Part of a small language model's weights: a variant of Adam for these matrices, 4966 steps.
Each number is 50 + 10 x the weight over its row's rms, rounded and kept within 0 to 99. Layers, rows and columns count from 0. The size before them is the row's rms in percent of the matrix's.

# gate: layer 12 MLP gate, 256x128, rms 0.16, rows 189-206, columns 0-127
# up: layer 12 MLP up, 256x128, rms 0.147, rows 189-206, columns 0-127
# down: layer 12 MLP down (transposed), 256x128, rms 0.145, rows 189-206, columns 0-127
gate189 097:50 61 52 62 68 59 43 39 56 59 54 46 59 40 47 48 50 55 45 51 47 60 54 46 34 64 63 45 54 48 46 49 55 66 56 57 57 38 42 45 49 55 76 57 54 70 57 46 56 53 56 60 38 32 45 43 37 62 57 36 58 45 62 37 44 36 37 42 49 49 66 44 66 37 62 59 54 52 37 35 72 36 49 45 63 51 45 57 46 55 50 49 38 36 83 66 53 32 65 58 56 53 61 60 34 57 55 43 40 58 52 44 47 49 43 54 58 77 39 38 53 58 54 42 52 48 50 53
up189 102:58 48 38 45 41 46 52 66 49 52 67 61 42 34 46 48 55 45 26 55 47 39 41 26 56 55 43 50 59 61 64 34 60 41 43 54 45 65 58 72 43 59 36 56 35 47 58 64 44 54 58 50 45 66 53 51 50 59 31 40 66 46 55 40 62 41 54 51 39 59 41 41 48 53 62 65 50 51 69 36 55 54 47 57 58 34 46 65 68 45 38 68 62 63 46 41 60 51 46 46 40 36 49 50 67 66 40 53 61 59 53 70 46 53 50 46 30 45 56 40 46 42 58 45 58 50 54 63
down189 099:50 48 43 63 41 55 51 68 51 57 60 51 44 57 50 46 36 36 52 36 45 45 44 55 43 60 58 36 70 77 23 49 47 62 45 46 32 40 56 41 58 34 52 47 28 56 46 50 56 63 56 42 48 42 51 51 50 48 73 47 46 57 55 51 52 53 47 66 52 63 49 43 55 55 47 51 58 46 50 42 49 49 47 26 49 53 41 55 42 61 46 50 57 45 53 65 41 53 50 37 60 48 23 50 25 46 63 27 48 68 48 48 42 55 25 29 66 47 55 39 49 48 46 45 53 54 46 44
gate190 089:44 42 56 45 61 42 35 40 61 56 31 48 43 63 50 59 48 53 58 69 69 52 64 44 53 61 42 54 66 33 35 68 48 62 44 46 52 71 44 69 60 68 34 61 50 41 55 64 47 47 46 35 52 50 51 70 52 44 54 40 49 45 33 41 43 40 50 60 41 33 68 55 51 44 44 35 58 47 56 41 45 52 47 62 56 63 57 39 43 72 41 42 45 49 47 54 47 57 35 45 38 40 54 50 50 73 45 39 39 55 36 49 54 43 64 55 31 41 46 55 43 45 37 41 38 51 54 56
up190 091:52 49 54 36 80 37 45 46 51 49 37 43 46 60 28 49 46 56 67 44 46 52 43 58 53 62 66 60 46 35 52 62 33 47 40 56 69 60 50 65 55 67 34 66 36 50 52 59 38 52 42 35 56 42 65 57 41 54 47 44 48 37 46 48 52 29 56 66 41 43 43 58 45 46 50 47 66 56 70 38 48 29 44 48 57 44 53 45 41 46 43 50 34 59 54 66 37 36 38 46 46 44 54 55 62 50 42 49 33 37 33 47 52 49 50 54 49 47 70 47 48 40 39 39 41 36 41 46
down190 086:59 53 56 48 66 47 51 89 46 47 62 59 61 56 62 46 50 38 43 40 56 51 51 52 46 64 57 46 74 54 53 58 49 49 54 35 38 44 38 51 53 50 41 48 57 51 50 47 40 44 41 63 60 66 49 38 49 47 49 36 52 44 47 53 55 75 46 48 39 35 48 34 36 63 61 24 45 55 49 70 36 43 62 50 53 39 65 44 56 64 40 47 44 47 58 38 55 54 34 57 55 67 36 44 32 56 64 41 53 45 57 45 35 43 62 38 45 52 53 53 43 44 49 44 63 60 59 36
gate191 091:58 52 55 63 64 61 60 53 74 29 52 59 31 64 51 51 56 61 73 63 58 68 66 39 48 49 55 59 50 27 59 45 64 56 32 46 50 45 27 27 38 47 50 62 51 56 43 44 50 49 46 49 60 40 34 37 48 40 54 67 43 55 55 60 45 49 54 45 55 62 42 50 38 46 39 69 37 56 45 46 49 63 45 56 45 63 49 54 39 55 57 23 45 41 45 48 48 52 55 47 49 54 58 42 45 35 37 53 38 47 39 49 47 58 43 39 56 40 46 49 55 55 43 42 68 34 46 41
up191 093:51 49 74 51 60 54 33 45 64 42 57 44 45 68 50 69 53 59 56 70 59 37 62 58 60 46 51 38 70 42 55 52 61 56 47 46 50 66 41 36 47 46 48 47 52 46 46 63 59 59 76 50 50 46 52 44 70 32 52 60 50 47 60 56 63 49 77 46 41 46 46 59 31 40 41 50 61 38 47 64 47 67 51 58 48 50 63 42 40 51 46 29 45 39 51 46 50 45 49 60 49 53 49 62 42 53 27 58 53 44 48 60 55 50 48 51 39 50 57 48 61 56 32 71 57 49 72 59
down191 094:56 25 30 37 61 41 41 61 47 50 51 60 63 49 29 58 52 38 42 65 50 46 50 34 49 45 53 47 46 58 48 50 58 44 35 69 25 41 58 62 55 63 31 47 72 37 63 39 64 52 73 55 52 44 42 66 59 55 47 45 44 64 53 37 56 39 32 41 55 54 60 50 32 54 39 41 62 62 38 47 54 53 57 48 42 45 31 71 61 66 42 64 49 42 55 41 53 55 51 53 44 44 65 47 37 53 46 44 57 54 46 40 45 38 53 44 50 59 48 56 54 49 56 40 51 42 48 49
gate192 077:60 46 65 46 30 45 44 34 64 47 50 47 61 58 36 54 74 52 47 49 38 38 56 56 55 37 60 34 69 45 52 66 45 52 34 60 53 61 49 33 50 39 60 55 50 63 42 56 35 50 56 46 64 43 54 42 41 62 51 41 51 50 47 40 41 40 47 55 53 55 64 50 53 43 51 44 35 60 48 62 59 39 30 44 41 56 65 46 45 45 32 60 44 51 73 44 41 41 60 54 61 58 53 49 54 41 46 52 26 45 29 45 53 51 50 44 45 45 43 36 76 62 44 47 63 47 70 42
up192 088:43 39 64 55 30 36 45 43 59 25 50 47 47 36 64 61 59 33 58 59 59 48 56 76 53 46 59 51 59 56 54 53 42 64 46 74 48 52 53 40 28 63 71 55 57 42 42 55 59 53 52 32 60 36 46 51 63 55 55 52 40 43 73 33 55 43 47 36 54 44 62 50 55 38 45 51 48 55 55 33 44 41 41 37 39 45 73 59 47 60 61 58 42 61 57 51 56 39 45 43 45 59 44 52 62 65 55 40 50 56 47 48 35 45 50 60 39 53 45 44 45 54 41 44 54 46 64 36
down192 087:63 37 46 53 49 47 57 25 43 36 61 45 51 60 41 53 58 53 61 42 45 46 67 59 26 53 45 49 40 70 69 70 53 33 44 55 52 45 40 47 48 46 52 45 60 55 39 49 40 58 55 51 47 70 50 54 47 43 52 61 54 45 54 34 58 49 54 31 55 54 32 40 54 61 46 43 53 52 23 54 45 39 46 54 48 45 41 40 60 60 57 59 43 34 51 35 46 38 31 31 37 35 38 48 47 64 48 52 65 54 32 37 47 29 47 45 46 40 45 50 46 63 59 50 42 52 54 33
gate193 102:56 54 39 45 43 64 50 36 40 43 70 44 37 50 38 61 33 59 43 63 56 39 55 51 65 34 59 46 75 54 66 52 52 51 47 46 41 42 32 34 51 44 45 50 37 64 49 54 49 48 50 43 52 51 47 48 49 35 51 67 58 43 63 56 58 54 59 52 48 50 54 69 58 48 47 61 45 36 49 58 48 59 30 48 46 43 38 62 56 41 43 54 58 36 55 45 43 53 74 45 43 63 59 44 46 53 71 46 53 72 58 44 30 33 63 59 59 61 40 28 58 55 48 45 63 40 63 57
up193 097:54 47 47 59 40 45 44 65 57 67 65 34 53 67 66 47 46 58 62 44 61 65 49 44 35 52 55 62 58 48 36 44 45 39 50 52 56 49 54 63 40 44 46 77 52 58 49 63 47 64 58 44 47 56 66 62 50 42 50 28 47 65 45 52 54 56 46 38 53 52 53 48 47 30 44 48 47 38 46 47 32 37 38 38 53 49 59 58 50 47 59 55 45 69 56 37 43 46 63 71 66 45 66 52 48 55 56 30 57 61 40 60 28 55 41 70 56 41 45 52 38 65 63 57 52 57 36 40
down193 100:68 38 52 59 49 63 50 35 44 51 65 53 44 49 68 50 65 59 57 60 40 47 21 48 32 61 50 57 42 53 39 28 57 41 34 70 40 44 48 63 54 35 33 54 44 56 42 53 48 46 53 60 58 50 40 47 43 62 68 56 66 46 53 60 64 44 47 44 64 51 41 58 32 66 56 44 51 39 46 44 58 63 60 53 73 52 40 55 45 47 39 49 38 53 39 32 35 40 46 51 70 51 48 58 58 44 48 53 50 48 48 55 43 73 52 52 48 57 54 56 48 75 52 43 48 56 57 54
gate194 095:45 54 44 62 27 52 52 48 55 51 50 54 41 45 43 69 49 60 48 63 30 49 50 44 52 45 40 39 71 49 42 55 42 59 63 54 64 65 56 48 50 59 32 46 40 57 47 68 59 53 66 66 71 54 41 57 48 55 49 47 63 49 53 56 57 53 47 45 44 49 44 59 74 31 53 67 53 53 47 56 66 42 58 52 44 56 68 60 41 48 45 47 58 42 61 36 39 41 58 47 50 44 55 43 68 34 66 48 70 62 41 33 49 51 59 63 40 59 49 64 68 37 56 63 61 61 49 37
up194 099:58 45 63 41 54 59 66 50 51 45 41 50 49 44 57 44 30 49 47 55 44 53 55 66 55 49 70 37 51 49 54 40 47 58 44 47 53 54 42 59 61 45 39 65 49 69 39 42 62 58 32 49 47 43 40 64 66 48 53 35 39 57 61 49 52 49 52 45 66 63 47 45 48 56 51 43 41 38 23 70 43 43 43 64 48 61 24 43 57 62 60 53 43 62 52 47 49 64 66 32 52 47 61 62 39 44 43 55 42 50 38 50 59 39 35 28 46 37 42 53 40 54 54 71 71 52 58 44
down194 099:42 55 48 59 36 48 61 05 58 66 40 55 62 34 50 51 58 50 44 51 56 29 41 63 48 45 56 30 34 64 30 50 39 39 53 40 48 49 41 51 50 46 50 56 44 59 47 68 50 49 41 55 47 52 44 51 60 43 35 24 37 43 51 43 37 52 40 56 49 62 42 63 46 50 53 48 54 47 55 56 40 45 58 52 62 36 59 43 55 58 68 38 56 37 46 43 55 38 52 37 48 45 40 53 47 43 72 54 65 57 42 51 38 56 24 49 50 46 46 50 43 38 53 56 52 48 52 54
gate195 106:32 62 32 50 52 65 37 39 41 48 59 59 36 60 53 51 49 56 52 44 37 55 33 60 55 48 55 43 60 32 63 39 40 49 51 27 52 38 66 29 50 45 56 45 66 67 44 36 54 54 66 42 38 46 49 46 46 61 29 48 49 44 45 81 55 42 31 64 46 55 57 41 45 39 49 49 43 41 51 62 43 52 55 56 53 53 51 45 47 39 31 47 31 37 53 51 56 43 52 63 56 50 56 25 51 52 31 53 56 35 51 47 39 51 45 57 49 59 48 37 61 49 39 48 60 43 54 58
up195 095:68 30 46 51 55 45 38 59 41 64 43 33 36 50 46 35 68 57 34 52 57 40 42 37 54 40 51 77 48 40 36 49 46 35 48 50 48 62 69 50 60 57 45 57 50 40 52 48 53 37 48 39 43 64 48 45 44 40 57 49 42 43 45 61 65 42 57 48 48 51 61 45 54 59 67 62 69 55 40 44 57 48 48 41 38 69 31 57 57 36 51 54 61 56 63 66 59 51 62 44 39 52 68 51 48 41 57 70 45 38 45 53 67 51 51 39 38 50 48 68 42 40 48 49 57 33 57 61
down195 096:43 50 38 38 53 41 60 40 50 65 51 52 49 47 59 40 41 44 40 41 57 46 64 56 48 44 41 77 43 54 49 45 54 51 51 36 57 36 59 41 61 56 60 68 65 53 72 52 87 54 37 54 41 57 44 32 53 61 41 60 52 50 38 53 67 48 50 51 49 53 38 49 52 59 68 55 54 42 51 45 52 46 65 30 31 61 46 61 48 53 57 47 38 37 51 44 47 59 70 49 54 74 43 50 47 43 34 72 54 42 37 55 46 49 31 50 45 42 40 46 51 55 58 42 52 37 53 49
gate196 114:54 60 74 45 50 57 64 47 49 45 67 39 54 48 58 61 65 60 39 54 43 46 54 29 65 55 51 67 49 38 42 40 46 41 61 41 58 52 43 42 60 63 48 50 60 43 31 44 54 46 56 45 32 51 39 39 44 66 50 59 51 47 34 66 56 33 21 49 36 63 53 57 55 46 41 61 45 60 47 39 55 52 47 48 59 48 46 49 60 54 40 66 44 45 31 55 32 52 75 50 40 45 72 40 49 53 45 62 44 51 40 44 42 57 68 59 52 62 52 53 71 44 47 50 52 59 58 61
up196 105:59 40 71 76 40 63 56 47 46 36 52 53 47 66 62 49 53 57 54 38 34 45 69 59 47 58 54 34 47 43 31 61 33 50 55 42 53 49 40 45 62 53 53 63 55 39 31 55 46 43 47 43 42 47 63 56 45 52 44 46 53 63 51 54 47 37 53 53 41 40 39 44 55 62 49 55 44 43 58 51 55 48 65 39 35 51 57 49 69 51 49 55 42 41 42 46 56 53 52 29 57 35 46 64 59 44 49 38 63 41 47 52 52 52 51 82 65 40 40 30 63 71 65 44 38 61 45 52
down196 105:63 52 62 39 54 33 64 44 46 30 53 61 40 59 51 59 42 64 63 42 54 72 60 42 59 36 57 47 54 37 39 53 36 66 49 54 42 64 52 50 18 52 41 29 35 43 49 50 49 57 53 60 49 63 61 48 50 51 53 46 42 51 52 30 68 52 54 52 38 57 64 33 68 46 42 51 49 65 42 64 45 54 36 59 53 67 36 55 46 53 35 60 53 55 55 44 51 48 54 50 49 62 48 52 70 49 54 59 64 60 49 63 34 51 44 53 63 53 46 60 44 57 39 47 40 41 38 37
gate197 094:70 52 45 49 53 69 21 55 51 56 55 62 42 53 49 44 58 46 61 61 50 41 50 49 45 55 25 52 60 46 45 30 53 32 58 39 62 49 54 44 43 36 28 48 37 50 42 52 51 42 52 30 54 38 37 41 55 69 50 53 45 54 56 33 46 45 59 44 44 64 43 66 38 58 51 57 34 39 48 37 35 63 51 55 31 46 42 76 51 52 29 35 48 50 44 51 46 56 35 58 55 48 52 49 41 58 61 74 52 56 53 44 36 48 40 52 49 49 49 50 52 40 47 35 56 46 53 63
up197 094:47 43 31 39 69 69 62 40 57 43 46 42 37 51 42 56 43 48 55 46 45 48 54 42 47 50 40 56 40 38 56 55 59 47 51 29 48 49 64 63 59 47 63 62 50 58 34 48 54 47 46 39 49 49 42 61 44 51 56 44 86 64 72 58 46 34 35 53 46 62 43 35 48 65 59 43 31 55 53 37 55 62 39 65 59 69 65 41 40 58 43 40 51 64 55 53 55 47 44 50 47 36 45 58 64 60 44 43 49 46 37 35 52 48 57 53 52 31 60 54 48 62 68 59 41 50 56 45
down197 091:49 31 50 51 61 54 39 61 42 62 38 60 44 33 48 42 60 53 37 62 51 51 41 43 45 59 42 52 38 61 55 51 64 39 58 49 69 56 47 36 52 48 31 58 57 38 51 51 70 69 64 46 52 45 52 45 61 54 45 43 76 38 55 47 50 49 24 39 30 70 40 64 50 49 57 53 55 50 62 33 65 42 49 51 56 57 42 65 41 68 44 47 47 38 50 41 47 51 64 62 37 44 33 47 60 57 53 48 53 33 65 61 64 52 63 41 50 43 40 44 46 46 50 63 60 47 50 51
gate198 107:49 50 61 57 47 54 46 53 45 35 60 83 47 37 38 72 61 55 60 59 39 47 44 51 52 56 35 53 57 62 55 56 55 39 41 53 62 46 55 48 53 49 53 58 39 54 56 47 47 57 50 37 55 45 53 47 42 43 45 57 66 53 46 61 52 41 38 53 50 35 58 69 50 38 42 61 76 38 51 50 38 59 36 39 37 67 59 62 62 51 42 30 29 59 49 43 50 41 59 57 49 54 52 51 28 62 72 50 47 52 36 60 55 48 57 64 68 47 58 53 69 39 47 29 56 60 48 54
up198 098:36 38 52 51 36 28 44 41 36 44 49 40 48 46 67 38 47 57 47 48 46 36 63 38 59 48 50 40 63 20 36 71 47 46 47 50 45 68 49 43 57 64 66 41 51 42 52 52 62 56 59 37 32 61 59 53 39 57 61 55 60 36 54 56 56 44 66 42 51 54 42 40 47 50 49 36 58 42 61 74 47 50 57 64 45 46 62 62 67 53 53 60 50 42 43 51 50 57 44 70 48 40 50 52 52 34 32 47 68 41 51 47 68 56 57 49 51 60 40 34 54 60 43 56 37 45 52 60
down198 098:57 63 34 42 42 46 42 39 45 52 46 49 49 46 49 59 45 52 58 68 40 42 68 44 62 65 54 46 52 47 47 54 54 50 51 18 49 43 50 27 61 52 58 43 37 67 55 63 55 37 55 38 49 63 40 69 50 53 41 36 45 44 32 47 46 62 46 60 62 43 65 37 77 41 50 50 58 48 60 47 61 46 48 41 39 55 52 42 37 40 50 51 48 48 72 49 43 39 54 65 52 38 35 49 48 63 58 52 63 44 38 53 43 49 45 51 41 46 42 34 54 41 19 58 49 51 40 44
gate199 091:44 58 57 53 54 43 55 48 49 49 46 56 70 53 59 43 30 33 51 54 46 40 42 49 65 47 30 55 66 40 55 51 38 50 52 49 42 65 53 61 49 40 55 53 40 35 48 53 74 59 56 45 48 56 39 35 56 39 38 64 61 51 49 41 38 35 49 52 50 41 49 36 70 48 39 54 56 49 70 56 56 47 66 43 43 51 53 42 60 35 32 44 53 43 56 48 29 25 58 57 54 61 43 37 48 44 56 67 55 38 45 55 52 56 55 61 59 44 53 59 52 44 66 69 60 40 42 79
up199 099:57 45 60 53 51 58 54 50 57 63 66 53 14 54 44 64 61 62 35 35 47 55 45 58 46 57 58 46 46 42 59 48 63 54 43 50 68 49 57 46 59 46 35 44 47 66 43 32 69 49 57 54 37 42 41 73 40 34 57 51 27 60 57 61 59 54 41 55 67 69 59 76 50 49 64 47 45 49 50 37 49 55 39 36 65 63 39 63 45 51 48 48 46 67 42 53 57 60 54 51 53 42 61 57 46 51 44 57 41 56 42 63 55 57 51 58 45 56 53 43 51 60 37 34 47 57 59 47
down199 101:51 77 51 56 42 55 61 27 57 54 37 43 55 48 60 71 52 48 44 38 56 38 46 53 47 41 54 46 45 38 47 40 54 56 50 26 67 30 70 42 62 34 33 46 51 52 61 45 59 46 68 42 63 52 39 54 51 44 46 62 68 50 67 41 59 58 46 65 44 63 46 66 50 70 55 49 55 53 48 68 67 40 52 47 55 53 43 62 66 45 59 46 41 44 47 52 46 51 57 51 58 49 34 58 46 69 54 55 40 40 40 41 32 48 56 33 43 54 46 56 70 52 49 48 54 47 51 46
gate200 094:50 39 48 43 53 42 46 32 58 42 45 45 41 48 58 38 70 40 25 35 45 55 49 49 45 48 44 23 69 48 53 54 46 47 53 45 57 63 58 42 58 49 46 52 30 43 52 40 48 75 48 47 44 50 52 50 49 58 43 66 35 56 44 42 41 57 53 39 54 73 48 54 42 40 69 61 54 49 45 58 37 50 45 45 54 49 70 70 36 49 47 48 42 57 54 64 46 57 61 49 47 57 51 64 49 36 52 63 53 54 35 60 50 42 46 59 48 70 70 41 64 50 62 59 69 31 41 63
up200 100:39 44 59 59 67 55 54 45 58 64 57 43 46 51 58 74 57 52 42 50 47 56 48 52 58 66 51 47 70 32 49 57 36 61 45 52 68 42 48 63 29 42 53 51 46 54 54 50 44 48 49 59 34 45 44 47 53 40 46 40 60 31 43 51 70 30 44 44 46 47 71 43 62 62 58 53 38 48 34 53 58 45 50 65 52 56 41 55 56 47 61 55 56 23 52 76 46 52 49 62 38 49 41 52 38 36 56 63 57 30 53 48 64 62 42 62 71 46 32 50 61 49 44 50 46 54 50 53
down200 102:40 52 44 41 50 55 49 50 62 47 65 43 50 41 30 48 70 48 72 56 43 50 41 67 57 60 28 53 50 44 54 37 57 42 53 45 33 45 55 52 67 42 51 67 47 32 43 49 38 66 53 43 44 49 52 52 40 54 51 37 38 48 62 50 56 54 67 55 54 75 51 47 59 35 58 41 52 48 39 55 65 54 38 50 46 66 33 61 44 48 51 39 40 53 39 29 45 59 48 41 57 62 63 31 37 33 48 60 57 45 42 38 50 51 43 54 55 61 36 50 73 58 65 45 64 50 49 41
gate201 106:45 49 60 64 60 48 38 48 67 44 57 48 51 40 52 45 54 63 59 50 37 41 54 66 63 35 45 62 51 48 38 33 25 61 45 41 62 50 48 34 52 48 53 37 46 42 47 51 43 56 35 34 43 46 49 59 66 44 45 47 48 33 51 54 56 54 57 41 38 45 71 52 50 32 41 67 71 52 67 40 30 49 47 53 50 56 47 51 61 63 41 40 54 40 38 55 38 56 65 50 59 46 53 44 41 59 47 58 36 56 46 64 66 66 54 53 63 61 55 59 60 38 52 42 81 46 51 43
up201 094:57 51 61 54 54 51 36 49 37 45 36 65 49 53 31 62 56 48 46 51 47 67 62 40 43 39 42 58 41 45 41 37 48 54 41 44 43 54 36 57 34 27 43 51 51 47 67 62 54 55 44 38 56 38 43 46 50 57 59 55 51 71 43 44 73 40 56 40 57 37 45 51 49 41 50 50 56 29 44 51 57 43 49 39 59 64 70 55 38 57 48 46 51 36 58 59 55 50 53 59 48 63 32 31 45 44 38 50 47 49 48 74 64 39 23 61 40 43 42 40 50 31 63 46 42 46 44 39
down201 095:66 44 40 55 46 50 55 65 54 67 54 52 58 56 53 46 43 52 49 61 36 46 45 45 31 39 55 42 64 51 57 49 57 52 40 50 47 53 38 80 47 62 45 21 46 53 51 54 58 55 49 44 58 49 42 56 32 49 50 55 50 39 40 44 56 56 38 51 62 43 37 76 71 59 58 54 54 51 67 49 49 52 63 59 62 55 40 56 42 51 58 62 26 59 39 37 64 55 57 54 67 39 48 42 59 50 68 37 41 53 70 58 60 56 57 33 56 56 61 36 57 59 57 38 48 54 56 61
gate202 110:42 65 65 43 56 55 65 39 48 31 41 61 49 48 53 46 47 51 48 54 41 51 36 47 58 58 70 26 56 66 57 58 44 31 32 44 44 38 60 53 68 35 62 50 51 47 58 60 52 62 56 38 60 63 33 49 47 56 35 54 53 22 39 49 63 52 50 47 49 53 49 39 55 38 47 45 65 37 65 63 47 54 37 52 50 59 52 53 65 50 44 61 54 44 33 39 41 50 58 51 47 47 67 40 51 49 51 58 55 48 54 49 30 70 41 38 46 41 68 27 54 51 51 51 40 49 61 61
up202 108:57 62 48 55 47 35 32 51 49 63 61 58 49 67 73 50 53 42 39 58 54 75 52 56 45 33 58 60 44 50 57 83 54 39 48 64 55 46 47 62 23 52 49 42 45 48 46 48 54 58 49 49 59 49 51 35 56 54 39 69 54 51 51 68 33 38 43 43 49 53 45 57 53 61 54 44 47 47 65 58 54 51 40 60 61 43 35 67 63 63 43 58 49 64 64 47 58 60 56 49 57 59 56 53 51 42 41 38 39 47 61 54 51 46 46 41 43 72 59 49 46 43 62 68 66 37 50 39
down202 109:58 40 50 66 51 38 24 72 45 62 29 57 65 48 47 51 55 41 42 37 56 71 45 66 46 44 45 55 54 31 43 59 56 68 50 54 51 59 51 41 54 61 50 32 37 42 39 39 62 48 61 57 55 44 40 45 48 48 65 72 36 61 46 54 41 54 34 40 47 60 54 45 43 55 54 52 58 48 48 53 36 60 47 37 57 41 51 52 56 48 33 58 45 44 67 53 61 47 66 45 40 53 39 62 40 59 46 35 46 52 46 50 42 45 42 61 51 58 24 64 55 30 59 53 58 37 60 44
gate203 094:56 62 45 46 53 34 52 55 52 42 46 54 56 39 44 67 64 39 46 38 31 55 55 45 63 55 42 36 48 43 44 56 61 29 69 39 33 47 51 39 40 36 46 60 52 51 53 33 47 43 58 51 39 20 56 64 67 34 60 45 35 66 57 46 42 70 55 52 54 57 52 45 44 48 61 51 53 50 44 56 38 48 54 53 53 56 54 45 62 43 29 48 33 55 51 37 66 47 59 42 69 55 37 45 48 42 53 49 28 45 40 49 54 62 45 52 74 59 46 55 37 55 36 47 67 53 51 57
up203 100:45 51 51 54 40 31 37 53 49 50 49 53 39 57 55 49 52 47 36 51 52 61 26 61 31 41 49 44 64 65 46 58 58 47 45 67 39 49 56 38 57 56 54 44 58 44 46 58 50 41 58 48 50 30 40 47 47 38 60 35 30 48 53 64 46 49 54 32 38 54 44 42 33 30 39 39 53 63 51 59 58 36 51 47 38 47 44 47 58 49 51 72 49 57 54 32 52 22 41 43 50 59 56 69 66 69 68 44 58 49 59 55 37 49 47 59 63 36 62 61 61 51 50 45 44 50 65 61
down203 104:49 31 35 44 49 44 64 36 50 32 58 48 50 47 26 45 42 25 50 58 63 65 49 50 63 49 54 46 39 51 50 31 34 34 32 45 56 56 49 62 34 66 43 41 53 61 48 46 49 48 41 46 70 49 65 58 47 40 54 72 52 51 50 45 57 51 42 48 35 51 57 35 52 38 48 39 51 62 34 44 32 59 53 60 55 30 63 70 63 65 52 53 45 58 54 43 45 54 59 40 59 45 57 42 70 52 41 43 55 56 55 54 51 55 49 45 51 64 46 65 57 42 72 51 50 52 51 45
gate204 112:67 60 60 46 39 68 37 38 43 56 46 38 43 44 40 41 56 51 40 44 52 40 61 55 54 52 48 41 58 50 52 48 37 38 57 42 49 54 56 48 47 61 55 66 33 57 63 33 47 60 41 41 42 26 49 34 54 40 36 50 43 47 57 41 52 60 56 56 53 63 48 47 54 51 67 54 58 57 58 51 42 56 59 70 65 34 63 51 54 56 39 32 40 60 64 51 40 49 61 66 38 52 34 49 46 49 44 59 39 48 34 70 62 57 48 40 64 73 60 32 30 49 64 58 61 43 56 44
up204 120:50 57 49 39 57 42 60 46 55 61 51 60 34 45 67 46 39 36 61 46 54 51 47 64 46 28 51 59 33 53 50 51 61 52 55 47 57 58 44 60 51 55 40 44 58 70 47 50 46 25 64 49 34 50 50 61 54 62 63 54 53 45 64 49 58 39 37 56 44 50 42 48 50 52 49 60 39 64 50 49 52 49 41 19 45 49 43 45 52 42 60 77 47 29 45 54 45 56 48 41 56 47 66 38 50 63 64 45 74 49 61 46 40 39 53 57 54 46 35 53 34 63 40 48 50 63 64 74
down204 112:38 49 42 35 57 32 54 22 54 58 37 39 30 50 68 54 63 54 62 59 45 42 61 49 44 51 44 40 48 54 45 56 54 61 48 51 47 34 40 46 55 47 43 37 63 52 23 54 53 57 48 47 69 43 60 55 33 51 59 50 80 55 63 34 51 38 58 62 43 31 63 49 45 61 47 57 52 47 48 55 51 46 57 54 35 47 53 47 60 62 64 52 50 56 41 64 63 51 53 48 38 53 51 38 61 47 37 68 60 33 37 31 50 47 55 59 49 44 59 44 57 55 45 48 60 54 56 69
gate205 101:67 47 50 33 63 48 70 60 47 45 57 41 64 52 37 36 46 61 66 49 61 55 34 65 55 54 49 54 34 57 42 37 29 44 52 69 55 48 53 65 56 50 43 48 32 37 41 51 52 66 53 52 64 53 52 59 34 36 66 44 63 45 39 44 57 46 41 54 59 69 58 38 32 29 43 54 36 41 39 60 58 43 42 53 57 45 43 60 39 52 43 59 40 44 74 52 48 45 41 38 58 35 56 52 39 52 56 54 44 39 53 60 67 53 62 56 41 53 56 42 40 47 60 55 42 38 39 56
up205 099:34 42 30 53 68 40 44 52 47 56 63 56 59 60 45 49 52 76 47 55 58 60 42 45 26 56 45 46 41 45 54 56 37 58 40 65 46 34 60 43 51 53 57 52 50 25 85 45 50 54 50 38 53 46 54 53 46 43 48 40 46 48 51 53 62 58 31 47 53 73 59 48 38 35 56 46 48 47 68 60 49 54 45 36 39 41 53 54 55 65 62 48 45 57 55 58 40 43 41 57 53 47 57 53 37 57 56 48 44 66 58 66 60 63 65 52 61 44 75 56 65 54 40 46 47 47 45 59
down205 098:43 49 40 36 52 49 50 57 55 47 41 50 58 57 56 56 51 31 69 55 37 44 64 48 50 37 38 31 45 46 52 65 52 49 51 01 51 63 42 55 63 58 51 47 58 45 31 47 45 61 47 56 39 49 46 53 39 30 57 46 25 57 40 50 35 59 66 58 42 49 44 54 59 57 48 41 55 57 46 65 65 49 52 54 54 55 41 40 54 41 23 50 46 57 37 51 68 50 56 42 56 67 45 39 38 47 53 50 58 58 56 41 38 47 42 45 57 52 38 60 47 51 51 43 58 42 55 38
gate206 111:42 51 55 49 37 34 56 39 56 54 32 57 32 67 43 34 45 38 59 56 59 51 35 52 56 68 39 52 56 32 46 38 25 33 49 51 26 53 64 51 63 41 57 39 45 46 58 43 60 55 59 40 38 41 54 49 55 46 59 42 40 41 40 62 60 42 50 71 45 43 49 45 69 33 42 57 62 58 58 59 42 51 63 43 55 58 52 54 45 48 36 41 47 54 51 68 56 56 65 48 57 65 54 51 48 51 67 64 50 43 38 46 50 49 45 35 66 63 39 43 44 62 38 48 59 53 31 61
up206 102:67 54 57 50 26 52 60 50 56 45 42 44 32 60 40 23 44 44 65 38 53 46 43 65 46 60 58 52 50 47 51 54 40 42 58 58 37 68 48 57 45 58 55 51 58 45 52 49 55 43 54 43 48 55 77 51 54 43 56 44 36 50 57 50 47 42 49 40 38 44 53 30 53 39 57 39 45 48 37 48 44 36 54 44 62 48 47 49 37 43 61 56 56 66 45 50 43 45 58 31 39 62 60 66 58 52 64 65 48 45 34 25 60 53 34 29 58 56 40 56 34 48 29 34 48 50 37 56
down206 108:63 62 50 52 33 38 56 31 59 35 39 39 37 69 39 57 46 45 59 34 48 44 45 53 61 63 62 39 38 55 54 28 47 48 52 51 39 46 58 51 49 36 49 56 58 59 61 56 46 50 54 33 43 39 50 50 53 42 52 46 29 45 47 41 54 62 57 76 58 50 56 41 41 35 37 47 48 46 52 51 49 44 57 38 59 42 39 64 68 57 67 48 70 48 50 47 45 31 52 52 36 55 40 44 47 42 41 51 48 52 54 25 57 28 47 41 49 24 59 61 39 60 55 60 51 52 56 41